Weights of a small transformer language model: 8 layers.
Each number is 500 + 50 x the weight over the matrix's rms, rounded and kept within 0 to 999. Layers, rows and columns count from 0. Numbers have three digits each.

# layer 4 attention output (transposed), 128x128, rms 0.293, rows 46-63,110-127, columns 0-127
445444447435524489464525497520425410546519518506526509623447487546477486527495516507624439565552507530516597463500562541518610490520493424451492510461494469544530428433535497489543451540468480506484388496467476543505456520394521529516579510548470492451492547482490532447442442462411592493417492475574433495556492426463511442467408510483472552560569564569566457522514535489521496529480
527438529478478635445513425535527541479506536488530524609562571457401401504484409549502527473512536513523505505523476497496497488490543500525448525503519492581563457485494514580505400560492485613505427424499432572500472434456600551477517370436489534542559544518537559511490505482492531510532476427461427455535583512467596487525528585488500457608503548435519554475458502497486498525493
457524600463491478581493544530528480510433436462467552584547475598366499432496508527497433477495580444535497536504438471592468507445501521542500471439472542533493531452537520539535486524559530549502478535400470474519566530622556414497535476483543421543584516516457509508536513571536489475405490491471491504557524666510469633534491554590587449548447413468515449527550484543511555540483
503460506561528411552553524492477455525520458506452508390573508469517463464510492627444596562486501519618561544531479448519558599366493449520556522488460507553542512442499550429430474582560497570466457555555528577504555465523463522502553539587578501522570466565467447572475440499497537521494452662480461552400488529567501391489512523517454497520446492492454457490430500457544532384549
463552597511466504491541436491436625431574511476494422560500567519615593440496456440542422500444460442553495450545515449495491443477530440543497593516532500531474448506462558620511437598433559541483491529467528468463505473476513533500476587481523546598596492505514594534530547526490463434477406459546496549532435554546503515488446490500461504481445524524505396497422485452607468490455
487511509403428509471399493532438492559558533527478500552520513589502538488505506558459527565522525503484497431587495494424500516464474442513508453598521618481572517474491432517518559512468474442557547442512612484501473412512500443462480459478483459409468475519549501551559512591446491487493454568486512474700571571540523553495466484580492538506466408526607494552432509479467523473465
540530492409596510457507389528537561543435484526523453594572531388485476549635433507471513526566472401534426548520498503508471454507500488589445422493478560558500513536516479432503416461552504554536514493450442489394448560415533472454549429493516521455512589472479520541464523494492485516420502582498508484508492475502454421500433466556449621487475526527541466519483487583423550564528
565518555553542533498519505523511453566441488472570565479487509519491460561459461524446464615530570519508518483429584587549380429507527415500570555486521539446564636420493511526633467533520494523490477516541531488484566452481459493491331474568531469506506443474474436477535497425604437501417487552542509424562492474529459570390436424441382417398381504408427469380475586472489455545501
520472523537413567550504587499403514511569483551554539413532616553448531411541398530519493530471435467534415497458599433483568479501445486491467478503461524508549513500518520458390527511461498553456521536538511507498499475425547487574478438418500464425492547493494435457573572561557563498418507521457393498432555464490452515486508494465462548516442522438539439500533524477571571431512
468501525470510451486485455471509593502531520495581484575503513435463431507536494493491569508498485575527439468478539439561491513511453600509527567542416504359463494405472540491525525558490480409415555494486423574546511505508483510423542560500423509521549475508512468496480536650495541559567556509631456496424477468550516588567523512463440481530586520535515513497463368423490533446467
482582375399566459400398575476529521459462473571525429512452550539500465424481604455532467476421503484464437474456404499468542419495437507516543534528511497421561609480412464530451532466507437466548465536593527554542499462559450495532550613480523500519552518568495538463452609523424567566471503466479483423541495519463469545511483451443555540514540503514436516445490514489482524497547
488491441420494571515510606559452516460469498509531527495401486578505622542439472440461521516424539461539498500506441572560434517457530553519447502517534489513474518393554433512483506470574526491559459505536457601517459476520479444517573456411436520508536492506479482572501521587510498516496594421508480540600473454469464446559462539522473481490520429526363541455498595541576556532468
479563555462606551589487539488501519487473548452430457498482443493453474541551444561505472522499489497545478484486448518493529515538539592432533488496532454480462364479519546582518501449511475461489473442470481580508517402442510508449506444441479526415427469466501482425532540473517480559466487554481539483463570466529448513455340450570539450491459522540483522509498475562478425487472
603518519482518459488470572556566467476482449463499516407483569500492517512432593578514510541506563464422442416471607475512542595483455487507549564504560529499411465537478575457482612536499526384581534497486537470497442485504604528606391536382517482483510482436533496555459494391488455385506444551476500475445555522466487475509616471535404485604478534474443540578578532448489454535532
453540497515407494479504523578506487492441427504565490499496568546560554488562601481554575485417486438553628560536546453402534388634598535481450510573389518472503494495531526433455500497403567535489589474529553460494623479547458502438477456527497580463504550459516496489543567449531508429580533543592492555487506530505525528524567533425517501564475486544514677507475480444486520474463
487418501504453588402619457547523493495526492499509519478394536473507437470523528531523389446534459458470488407431442447523364479564543572493545441521533494565460385454489616497433505465496561472553407554569465558536566530429456468510415574460527524556501544542507442477509597519487495466537457571531482545471523576497543423514444552485538528555506502571484557529467511493555558537515
528512459473544640475557511461498480493404498534506521520508495468447521462527479505515466429478450549518500498568452438556513422501496518496552485503526556503506425521516507511571446500483535522419572454426487590437498578550489677497505640518553491552473392485626513482483474482464630542463494518648500567532509561544507503500500526463457580507553378532564475447540478487579475518526
558430490591549474402545514465529483411508507425536502456478446635407526490474488478427485534573534506531460337534500470431535420484535505509425491539508566477458487561506501500562492447506509532444522511458493510476540524520409517538390450498510491522436489501499469538408488454556521569503515557492470494461504455458509510437456471547475492418502414504556408547540536494514512473460
562479542513487495504490522478508667504464540456494484395498522511502577420515425479445575445499501503508536499513521396497497442368535501499537546571533642492466515555478541499457559498544549481620551513470495408581446513550454479464529536481471561590574449484526526420390510552562385501578489449459477438438452616476394522448627459574493545513543474449495524523509427476454448413524
473553511499508390594537518493519431505507425506474539391475544495556563548515611433498449479483429444510450511485455553489540565506455532452571392498490546522382536556553484431498565465532514399520498487521587417544487508587366509584460564489522515491441552425472467440497476522443461536492523590567580521509411438511477446479487364546548535522480504558452475507573447550522581508552
545483463494512475498488519498534482481499569526602464468403601443542467534483409482526566487452496552439572457525582540399438507551516484466468585509542484516544548538497493475464465415418467495445452452530493448504506457395486637475483485491419569558490508547519447466487469456475616438551466534535534500476487376497503434532496420441459499475464553542511510495517504520416452457518
439548463456542551445457478521521519410489456417478470591413502550531520495414505408517445526547524522462459489520455591472399509589491468457444523557557482497522515526529573563513547504464458399611487427452452452507431492468540427477484531424379516523421570459471504507557609467516448559513498416568495488567472421390499543483591435539526508438537546524468565535547512563498496587451
575430424383579484469523536464593423601392486484508607611449462577351429564469459543453540575576541496461477537439492455518567546481446582462515410536476532479490556442493487429484515422578456503483551417548464554580537532399447501552505456497529483463426541618501444507488438481532537447459624535481534439473561581493542458505582475525517584527518510527510553595538499568448548455545
477517557599595547508586423486617498419563481448528499480479471473565509522529578406537493468471525469570505501409563472562547593528464573505514520430500470640436482543534518455474505511493536630457458486392406443504487580545491531449540554488426582585487580489515552519451478432535553518516496402520573564375414379435504550438530607474490502485532591476457458495518559556554468478533
448456498574480495474540584533463446540543537495512534437468494560500489485377500492528529533456571516453562458542564506534602539491463508451540598495505476544494425364442575548489522544479393518460441499527577521563548427557416527563506557552471563522549417512465429461590502483574501523504387451529483470459529487513538600485483562471597382433519468465495464511553521386554422465504
489527487551457447476504522420595557494510494528403430506525525536514575431413534498466557361452468514502486538601492448502564536569526604528480498492441506587495450550448476499460517565465472501512528500484521566589486563570550447500595538464509510461482530576530529484454534619518556541525514518476522508473583587484518474601581513537564459520563525579528574581596479562576518481534
506573552469533466504464420492547506492378566524495485476535514402451515573438478450480464502592564521522547478502461516554391499471514455539532503391514466543522547496482535533577497436505523535550469513488491533476456514573498380482532562600536461494543496470510603564440492441521458482583451559509537463562473581495427451497586474567539505393518503536576465513412489544446481539485
483523415493481601501492495551486432504482462516462575389452453543637524458495553466488483484466502487485573557512464588506540497435547383506499423417582533586540551550516473393417460500504543583537501518529574466517480495520538514553598482456536501493485538509407504496501455468537459450484445520456575474524498552419570387444547444507583519533438511461480520529473549510544518478533
564426599602470495570664393503487606490515445498536551528538465427522461499484528478462467483422483488548545469519479525534435561471502496486546444446454491544365533509592509518521512510544616485481483478434488494458596525525488575453453521528523505490426423522479483552530494541554484480550538432593490571497437435479519523557616450507486485459513507496556565512577474486531484510497
525526513559541454519604492462537536427532495475452481396587527404554409470548534564522537442484442461520544465407557364518479510506572445499562555510494382561457365552533482486487532507525484402533523514500532499497511543406527409463416505559544498523467493513476545423487476458521518466521390587502479490480555529523559490514526507565537492524490646484562449576514421491502472444480
464378489585399488433548418463517558514417487529562520532532501526671497513450525514479520504576522537493547486438509488550517515418411437462468513444432521509498596436487499501494452489532485549559537541511562481542415549508514466545514526623482478591514517525511586552502533507523534428551503414565513474564345497406446487532588508449423493498480420434483516502471519509526492555490
523579490488455472530590437487524492528508545439487452512527497443478484451504478507523469464434503484596567520528408413450401476442473464510520518550444535494550513491507435525459524481486501530489429442485466508534562562495490501444530422604508526543492574517465451389565491612477541529463514447572469448508473469501532509459461444558563503339469469540527505447466398584475589481466
496521508531535555515462421469497529566526584498508520493489441468443495483520345519510517480542520578415444438447469478564497582453421465490558504418502504601532505464454521576532519518594464381560430503457534554509434442447558551545546472488524453454449468587489574456410458536465475576489420438464524493543464486514464476527475409530548552442484517457491442508552500560499465456549
523522494469547360586381524519492536531575520538494502505581486479479557548515507485498592519427613540502491555493519536490662539530452509453492479407498457514592506519537442502564523550514488471445465437451540437452463474529549445461596486508441480485541493464564450572491401497463550456531511444495468508458493539563443572458551479512483544513509442456428542502483442521546538487486
557573510557520467559452536433401489549601532441547573457496545500575531496354580508384479589511591538544505526494457536426472573522569498507494480540502531567479433492452512498466550490489501539530498533523559456516509489449462407451544409508478506445470565463511503541407478513479515485546519420419438522463475484487453472457452535485468420472449561489502433529485472521491506563449
467487511459453520569441499529502456556503433538459584540483544382543489532521479472533568507560484578505505657529527530561471549454465523463527465460478470492562547395554551522375490533504471464539440461546533500489465502455541526409549592519499577511584483484492564406543467557416477473414455475472557478545452552494531509461539587547522599486447583515454508425518530441546452542624
# layer 4 attention value, 64x128, rms 0.202, rows 47-63, columns 0-127
609477487543484536497409464454444576467487621520545447536502439496476557432463437570486457564514512547442574462537508552510545497500557445557518518445468505450565511501455496539540400530496519540518490558520516498567501513485512510461463516581531396538569503453491529494575473481424565365430592481460524547550472494502504571479531451449434551508544482500498558485549595519443530552530
483467536477522627456457452541518512492571454441511487494546404548572568525514449489503417577519500492461496543493564520503561547503406508485515442458486512552452544495460475546476529596510567556606397565581521527596418491471523470601483542502526485459455541504480523508456510513428500518491524449466517449595475498491471556440496527483552512564459421521526515427468425503491519505466
654496491476536536499591435618460489596539560560614508488608532502488489512608561504565479467460459510412482525404556536446546433542546444515402512436490504515510441475447469552532425437426522504485545561582526500546386536502527446509444505533510517559471496517559528401467458569538378545470577570518582439514520543478559469477516523497541551517478455537565442449523489401499463405482
478486378604520467554347512543525437528519502487513453497545450498504528479540483504516613493496548526464606579489488511501487482589587431567492444483539455545485515492578427474501581497548486516478486553465425450549438546564494495493500481536488609481502505601506538497480529456509463517508480385479500364514500533527441574519429621450403360503479419472475525544512485513358525508602
523439575511557466472482508436465472402489514413497495559584508571533498501452404580523546485521430498465451511480556508468523549481454487389412440514472465514523591596532419454582391519418591528479547630549487624519519484411515483468476526551436435509529517533548466379466502560387524499434461515524525490392480556503528421545551544416585507557466498523455585492617500498503479507465
521542473513496596547446468359503490460545466557439502466509541553434509501435500442541524504479434532471464471480457466464407497538490469408516413627489479490573557573509502529540493478517519410577503566616477529527446522494505499525491604484515474501471556499557505545477440519489537509556610479491497493546591542443414496483453398498516472541660560443509473430450562431488586486492
509498547505559443429600546579503501510432466481506515549549515501519434538463444620521475431503546492458457472442566527441515462537474490500468592500529512473527455432431502431433468425499512451532438519575372380435506516409554525402551489532457529446480522439460507503457549524489548494498524511587450487491457516457497502531493586631564538569544584348449417549492403512540628446457
482499431535502456419518430583579420501479553480468413550471454569441496585451554441522527439428556547486516567517545471594529515575530528470486580451528555390493504544425465556486497423490445520515531515544558484593458592550592516532416448540471494606406519538521421511439608546483614543414630462595616533477606474508547434522502486484524452479428471460416528498522459499491475490531
515524514476530498558527456465502522510517449464444513503536495461454449556457441542512458425500471481495508465519504442465456435455481484552490566541407474529552481518486532542475534434484530544459526522478478548523419442496494516445453472625401543570560566524585558526515593420541412486461544470475559462469466466570483494483505504501470542489514507519577467477507498571547438538442
443525480561475529546496579461487491524529524508407541399479508517470502533474492491476432455608503546502511495552485548612465512499453519462448572525536527526556546600502452479393439489372486467436525472474381473503511421422502418472608496589574489591523538436508556437565489511530455448417508477438481508496403538512591434479454484481416476529442397533526460564561441472549412471497
506556484573413442488418499465491543505608517498477459425633492512491520457496493504404527503571541558493427520532507569468590525464447509493486483573514520499406557564402566532549486518391521595527566576590616481448515433549453596477549466453541477433450480449489468468645504430561468485463524514634513535373451471507538552500493406455584473458486422471547533527423471512561538644439
529526531422475452472492505443493435498526467454511503479518552454382514528554475506447441494422357521503446424476614515486420505522427483483488553566413511446452516509468522444600554498510459494466548442513449525508451418507467468483506565436461516473484575469553517535490473551421582477492473491503569538501508575526520477560566517505461500494616452549527510546521524428497511492517
450493522578495514363579536487500540502452476522498469554530524494472388538443494404536500472490530478510493585445522606553519480593594518442505488383502497498561442474433437483507460602510424601444568626519483526420499598478529475406612490495501391534462509507440605612432598532518408528439532485466488543567447446477456498474584546511522473498517555542507415532477482459486483411421
404446515479573430568470425562498548459465517477439486453468503449539470437469540479471524526523554529504550533526451476487488488490595595463507513496470440359470567439527471471428520462506486514495482557476471453471552583635535543542450462475545544586509500399478497451453522444569613538422552326486557470539496497515489502529543573546464487414525572492469454562500490511390476474420
475519480570512489483479496448481509523405567374416475476520437506466531494470526429423463594509455425552586494494459536488480483433515411546585491551431590410499570497494437466455499406507500569492499575578480466518490563468495541431477492459540548552444449548500511448481460423445499428472441512484435453524554418506475508455529473457502484412484479549492425459461548446506442579538
492461467447512419490549553518555508501469531499398456555517495545478492546598448428545496526399469509467527545501500374501510536519432440479498518593365456462522612494501575495471462404385487510501489488520430534517413431474490477564600475533417539424587479491422555586638430553556446448563424546463587480520515417520521530639528475517478527459471515504552563353466605531513493504545
482471482519577481542497559514504552553414536469517443565541472496507439528516556535516520510464470460512519528473503492444489481520440478443446489422568507460482472532481546546553451525462616398514560531511496494520442462532492495571495554595444593464451589544583467561465455500494454505525547476534473515553527414482514518630543482499526439555531543527369542518445503486449541475556
# layer 4 MLP up, 256x128, rms 0.306, rows 0-27, columns 0-127
508565408550478481589461522525534451508518513531507480473506541442475448500530484467523470481482541464497429457519497533495396562496462496550531476521494558553487552540444469482542542475519507459457451439547459449522574564570400425480552426597478491428530503478570530555449448521395577527515517559517498533457505506444454554574537510522503521571437501521477552534542613541514441517495
539534616588496499575505482526476608520517483532493403498502540471515540491547544559487441491553531440512579523553403340545474535509555513548527468535484412524468511487517507461418453412439493550551418480537475524491409494556452493565443443510530538478462528523481465533541488554475557554565484510483537500373448454389532501492575514538446478479400498487428497574575468550522549445549
590577654597566490504511467420406463509492520437396541473502529467514477516434552499465515544506440451442551483524415481522520615516520498503491444547514489529467561502410519444454537479495503533538533484472460498520561455521512560548490577557463451510424592528524491522506566464507437511455499547572506502442501471509455463567536486542464536522534515497486505461515437479524555501475
539548580511417549465485470486399543482471478567444388550447596500471479412494491490488476565403440413559445587502466535443505452552551442459558509426467516447463468494533421479504389439512536481512457506520560542475478483474504541537462433528573532555557552447503515516497550461544565494458538468415471510437531408537525498542527384607422629476450516526623533533439511536467563528443
492458474521493393488461555532629450450504434500482478454418453521472439518525507421480426515476534458535472431468557565418385561460552456586566527519419445507511469435427604529445465467485572458514439406390448458559584480506448417399450500543489476519528395505526472473520438502443494538461519546560567536417460464459449518627505529550523444514476539530491536500497515571485501439454
527552532513485544448478524425469442405449573530394488490445518551534615453554467483541404531582482578475392506489545531478554439539516497375521487475615574429506484535508562471390462546425452496418476492567515543537534484568462426576508490533541470436528429475563549533449530475583526494545545522447456449491396562449495513466516526424521502529479525541515512402527502448426498534540
485473551588527454510600497501420433459453577495519536506450497557548532503531595471465473512518517475353505516473511505490479457447580451492585480550535604565460427533517470495525571446532582426616528489446478533464555488516515453541514415483496560488539534472553408577482432518578491458548478467475457571512586402466457453397367489521429512502487566450462480509394525568509525543537
507538520496512515501477471442492563466479558441563550418403474490511454474501500518469530516451531559510459490479505472485457409489535570449433455501531509544446550413490480603470497511456498502530513475427565535561481478461521634493502530548526460511474482402511414443608505543524509418528516590431478405477439510379475468489502578483519564374501623441470493515519463539483534436513
535588472474457518481507437484524519501515500453517425412484532431527452493502550506432530467463492520481532447506495510434514516559437411599455490482454486437530529482494515388453545493479461514464531529465546363485494546512419487455510548545509508512547514533431506507528529571494535498483412588471562447480447454528399482518536552445517593419523494526509523437520581536513446403531
516551496465515506460564581441463534457496568443586484494488456502474520511549617491491505478531452544480524445576526440477478454578515440412542514665454579504511438504506432505491540490499512412439523484522565558588511548545471438574470485513553478460413505522434488540493473488527512453559530513540516483531490500502549482429514516471520564466525616608488469522526462461516409543555
497446538569567604540514497508447527543490512544465458470522547550554570515559495499423483476494485491443411484530528491547476414549606407509538503468486569464552502441507436512460560572527460496509503480528516489482480458470500511390527526460530533512425488502463553517586468543464494488573495588507446411600427495453544506503504451462491470541501495479477545530443516547539542494559
456490531559462532498578459533530525587460567541509595460458434561551491474478571586357421474466531474543524489471464533475496481525523481495448565432517531498532535515503439403529553521507466556504493533513411511509396462455471525606504529473567597459547541440466534440474512370445507506463491488501504518496441408494451454487443521469517547499541453518505527574453376421500536490485
568604492488455467485469397472508455437493528441626533490428458521534404523419402454530595491582534547577537438543487399502523570508422518453580482509506475572497452488489502461533478525522527437540422476568476514553532492453447470505478520465433513515505344466470490392552492495484532496497452571499621508582528508420454469442588604455509483525498506472509486502535576483524494530375
513505457588503571453543534471564464440511502475484402522521571481498612472532458475527576476402557415518567395421387543563479372534486535468504391487573586552511513437527481340502514534536463541476544418484649573518522470529517419432548493517424551487509488471434514571483518521564522542481479443460561474523420450525558554543501498456481484539545535451469476447469473495511497553505
601539595531548561522490524533497469517472513521432553540416512520559491438430545537416551475463549487509423438489440481514465506509546472544458397424522580412437447562476535434422475475543555452588475475534476507493497515491567540507573476464554468460400525551529583483456539513533429593557411555548449490432583522463461551443577456557438461580482477515573539497412591564498438510537
448539464444532473425513525522475501504647524556539425629531454458482480463554553455408512443387462470531537482526557475524492520562417426470480535410505499444456560581553493499463509538515471516465463380454465481459493483517420586489529542509453499530584472483521481474533484472610516511486492461395506421489484476394407463446497543611554419492542479520484427444573527485468555457435
577544484478446533541506463357542438459547527468477456507406453484506480506475513419521547536573418432423479500469349502516401522543471552450468517444545522485602493614446424522562520498532537509547414398480484507546487478387534489469550565440535492524465512411494446458482477491516469454533486523497511506468498556505451482600564473530326450476448471503463477527462486549517545469468
549461460524599431489463558502497496505473550441519408445502456536489396456505570546506431544446594515621539482502405452505506481469545491429449406481500541476525491396498558442391554434500408479506530506499445490566544559529400435372595488530496592469535514540443505523488515556498592463473522484385617443542544460442486522518565530480473496440508510532537506508493478534592401502456
482488520528496517555521539539492487475483453639404523449545521533565703507520476441578480481468621548578523496554477499509492459472559457463568449423450531527465501526523503512579530444503545486540557460475481570477489482578525430338501528461470379467477495470590514525581496470550545518465512460445486453580475595503418557552433479516598476480614557537445515502593467439498381522456
481635541523494446517483588513475371578494464526426497499499450478551451538638474492465440604597477445494489476494516415466478533502482462443614507530462470498485424549493494482347417526501469453568445406565492411512539433574457573492458518430555501481543459540534495557521635415478503496524494535478551521444475498455436565561537430477526522580524437648501477539429587501584489388478
554557504488495495525362611440464496408570566514555581465625531519418531436449585436557413529471569508482616440527577566575467517533540508449460509444459541549471617550413444394514480561438487505555625450567535474515590479472414501444416489469548520407480492497428461402560504401613474540422496543511558521505461478463459490630549385449464469368454424456545482449503572515408532461496
362533518553493485475530577393527462538438415508449578427460486551557516533396634437436542523342530450485565461511495461616462465536529561447491473555380534532522645523503375494412476434542536525469501495507469524516456511552395548452462485459568519464498538488507457580504553499588499453485384510424621532443485481417499543451434546491535580467503586503480553518519523521458451496530
463509458432413634454442578417463497509527439544449468465466576512487498467467492536523495523543550451543487653443622604453482600489571487502450452561477535536555456517515472530612525478524488478469512486551366472487462557558474483523463510529488491523448514506381478569524495392414517509513653394539513553511533430473482568557550517402464442511520501466554405580585590442522427465406
493502449478580504479420547439525484540572571442435473537595509539512470507498503500500562519502569470581523576452506488613537577477416515543426555526518569514507382555471509497496531471489549373523499476536487490477494504554506622489546477455496481477435563442486596485523482514490526547458577504547537493431434501483509504488535484427519473609565544486530486537567565515496609553502
483512489555473534538511507496517486498466562409563535489444448432496539490526488497494478487474685535515482472503433456418455498453474497415633546538427525504442568430566494433404467503413572668544418526529450500330502457490525469528526506499548583485497549466491486576573513554615528478538478538480477570514478442545563476396487568507546572456507490502443567532552504505439425443419
470540566448456519466531417474527474492471532536411489400503517470551487480506566558557509513463528554412462455453462399535530568387474522570524434555341482490446525469510547528482414484542537475496480511470420550545479551501498501577497477519542561494443468506517527424531539546514509470484396590574561463510482461465406468480602519589434461484468453483549509489430497453452496512464
519532440430557597502537552511432488537501544506518531549442437500581506578513532471550576420472451482481437454508453480490493495544424505451454522493536508549539537475505424453465459468475504391388452496457521527492472430397504527489518411470496550624543520461565479440501496440531436504523503499440549534489581463457439526454429547536584472499514483418382525402520448522509493537479
430496517519518547594499496475506539505488477515506460466498494488465545418560539409400424540496535584446438497509462498475475487514559444546512515506382513567597480468566603410586496537501455479479441454538464566497490529499527451485516390521470571480577469465591512594577484557558417484507482447484460477546463468519402607566483500386508400549446502513506501514498473550547518561440
# layer 4 MLP down (transposed), 256x128, rms 0.314, rows 0-27, columns 0-127
493545436567458586520568499540555603494565548545484482429483404515479438510548554469571504408588518504541431394448439524545479426508590512465431512535561461430572473493516492511504497462442605541452472460452488452496480440439505461546504585455475523533525547502502539557519480552474535565457510461489510533493527525516533440474417444455551464489487486544552492484502463476461499521478
548542470511553499414534478529429486515567477501388553539514459444487459534423512503539504411491559598445498463492539544426489511494529402440435511528534505482471505537468518540537512524602544512514495463495439558536494419423492470505479540444515498551507526512438524551494600519383565532521433491497549391615503491562539501558514528452525441446531400371539467401530496535450483565521
507520514501463455501473421511462521445405503409617413531500593428434472543580473581620546542528481507558389522491502536561383524533617506478436526463472487459562612532484601597406586601449466516517456488512540459483424450517528504394495489428473531488579514501471472477494499492439545441571472487512390507485513555457512612452537528541440444536489485435457508486604423489455472553503
451608498389562505550419588454536559562483492485465539468486506448518492491515489432435620424491513563397519388494481387460583571490509592457526488499553461495494552512531491560510514409579491503573513538447560445538505453560552508491535385606433427476591511529513433509502478418500429498519529488573539438449454504476515478481384429587524471505519599544435512521553412429394488449474
496524460498498537522539494483532521483539563437506504464460485501507404532543451514434489606480398472494454526603504487464555529513549495512475594382467548417550578359412536490581454455433529563417443456518468493517437422632529617456429429516512553415379458508513481513457558490426513486456467585546493474492512500582514412543462570473451400556496498564544467466514417490490535485511
581545433478579399498466470552530530503490541578433593584486508514472523540518389560597572469582528447510445487519368513532547521489528536571422502497474496475535500521505464509462513470567361398477465511563481528573432469530532468573449548462478503466487462524558423579405443570465479540462497429504464449615506511414437458576561462455483590575562476420402454574579510483530523501563
578502476548557408494447559506588474511525541512465510523488498467475548424541474564394408551599520403414501498526469547433523487505490440514537517482539543468553542377571541544589594403498417545493474487508375509611473561509454434474496486532380539485505329534527480504526460484502498424536563434628490502389437576565522567508408482465512434537473468480439451667526468456475459411546
509428509487484402470584572547520509514516424557612509523484435562531474442476520581485410462581487448530508438534422447544539511484485448492431455554568527477467440499483458505520553472477501523374499447684526472452465516517482458381537454497511453318456457445521501543476556515470559454490558514532525506500505429552530494548519452522476516477515462429462556553479470557494521469510
490550484548443430529486499508479406494511411449564454496534562433539605534472515503501459494492526471438528536421506427435546392555517370533458578443511496486559520479561433550548464487513394577518430543460450454361423522458525489538517440525473508489474538495487531550518412493488511460353597451576504504483548467388511480439520482411528461428485521444441523376439618496551531514585
411492507523600553462441535514458502602539405507479547538443440584485444525499506521512486550499525505511417495512537483415452510512499526430537492499525477498433529500505568514465472469622435473608546485460522396443455583530453492567505435576530400414493389492598442542562578572434480523475450431522444563505470447470475530471503505451563494489472585478455532452516524538459447545491
471535475507540515529383399409556534590504580512563418482547496431510483521456498468479562472583415528547438509476541458546498513543468532546466502510534611518558451449453486426588485585444471532537504530540492482402453438545567489576401459526476539525569437487491550434509484556439445452493465486516562569452506530463501479496437410486478460470483544486547520519404527552456518509477
518456455481538489501528409510555396465484570430433567535501491487395426547458538572531418463478432506555502561488394487478466490499531511564546532515549537487509500478507613453448587588566507595514500515407476527555479443529512537453547488481637479503635500523425473530523514396503464539452534571525507469489390473596472587513501493398522497482503404462555460560471471484485552511557
495546475533575470503451520492542509532482509499483551544409480538406569564406494416409445414528509435496605491534452568573441534486514508538547433475554463433560511422537581610486514495540535495542436465534542521376523434458626446517612511435473514481513530543444446456525505477443507494521449623509466471472470516436508476482455474442535387475504517578604484446464424499498620449471
520436462516552458494523576491473483468468500463408462521421456387553589552442495490467530429507516499533493525546595582512406580569555566521501464429537485510427473553455581547506494489465459489471447598500486386509508487534511452495471509508546470561572600504484476548544510401399493579487487543529444404506562569518380434535549490614581589440459538499556509533519474464465604448471
528487480540410482520456448461537512423504542460525576531490502425499482489441495564550531483460508515455458464460528586466485450642600569624529565501545556587512480454480443498428521517515536460474493509417557456498411459542582573505542528653493537574390544556507546410526465483412548559491404561416570465458490468509534543504551431517505455432493609431550463511495424562502548542434
497425539478483565547493483470489527540467551456529462548551487401427501505583544490427570412466411489467469536484561554533442529466528497502512473513478471557540589451524557453558460533502501498513486443453529427469504539517491458491578509425462521614447502554517474487524471453532565546499533518487469515509464533460422521540516521559549511548503488478478564471522473524408426500562
518457446509479497463538590454552462491563560451510562463537485476511507478440618444474473477512457437363510538474609424538476441540488482498510590504433476503442582544572476607481526534467465534443469455496484480523501473465511486453525476466495437567469611407577543421566537456589593493497487436495456489561491497506405490401516501597575497459469570478495481502473495391527522482541
560505435536458456660443543485541496437446451456480544614604522456492456534413416556551444504601545569437459476523535561464431446531429570436490497574529537432458432502515537551437488478484573513570465461616493565460517555493516546425491505513469463376578475504491565543524431463499458483548536474547564462497609513508479505516450499502504423522481536456517521559497513474543494529446
483504577430488537546418519507534585507383437543473424458540429499410545509432456466551615538476428527465511486458515471455446556511560546543477484480457405502575511491599599481477435538461443552515479424578466551522553387623371532483493454491535554512496453531538497531472466405498449420550500534436403413463514576501440419400492511495385416473474407526517467510516490480603533615546
396526506446460515620533500546412567484520366505629557523553600550548469593457524565418503472486450519548676462494475517504481483552444564450496495443507572496433447540554501508595543484458473595391594507584510477510529515432547465567438426523401555570553520476525481536556423527454510514451479523494460520501485497504447344540362463531488554503539539438539571499486388480507572507469
464523415479528468515373554514564496476483468472505541414435495587446521533407561550509431595471486557440546518514523497518509424567543557501450569484472541521531499459490429504540556452453499533514537573489610481512542439562447453556394487522510488481474500533469509517506497540489450478423440495404525476487431501504527493445482443523440489399471410538596455498437508493504537479475
594531567549508548441497525565445518490581385403628438311431533487534559484530695409528565466388494411603460497531488533458509451482554360501598381555486585635310575394431472513531585557422571631564468508434491539556532440558556573497440555466553492547462552424447603514498584452633482488573426399481547576456456408417479554606488573500522625499600579556512554661392657462545591486493
551502473452436541531484535555476506558580534520525579547532518445483534520515434649549658545520522560504534521504614579527413507506582454539542487488517453488632581513540582556550433355525513525560565564439425522560613546468497482526418492520440513503454489467490429599541541425423520459392620489385419529511441537491488564543585484488456532582513391486539596500511520463516554521533
369529471443523557498400508496484435520503574529481481465529428383544467516475459547505507484471399502506507594540530464551463447562454557581547567466431451449514474458519598488497437438513492588427506435572430527523549521494446462478432567570587508500431545467520472502587535443454488459524484539504487544457377510483499515463444490437514535419456485457428504356549540499628502447500
535448570568519565550545534516605546447615587560490550438553553468559509432492516503487470481495512465589498540583531546589506504512532439524543561500506593534444433571445579508489480543548585526514357529522538511511504530517502524523426496454585464496516486417550575491516444594470436498534526590528538543550550458449490503557504469527510518461512523493457443427519430511567526469448
354417448517550465528511504577487427544531405572472543478534500485445511470492513583487527599494503539486526549480500389464387498505423466489407510368546528517477487457490541437473433593582478500513462458518366549445611563450476352573519466460494509456447381613510518544432559514461438552417584525602509478558485592429544448487486567439527473537479474613616455518579434509389406450479
515441483511472517529485514543500511499477445533523579488524430499392426622460490465497459568501431479473489415552553554496456479543514525496543422489583434406474514457577499530475559582459507533491523553550471435504433530518489511544494487475441574481545496503552528541528469485523565513378423582507376538542444564537498530446490566455482451448501479548472500449526502490449449503578
532482567478472424577486481482588523497525512471524430575538364524483528425519414433595498509414533530317450404468496556437467445475560401484540466597536416548486573531482482423417562531497459472404425453447538489471469471562588591474507587519524503502443434496509537470462552526572480491566451482542371434477509448513570466487575573579424569506510469404514581505503560460448499556564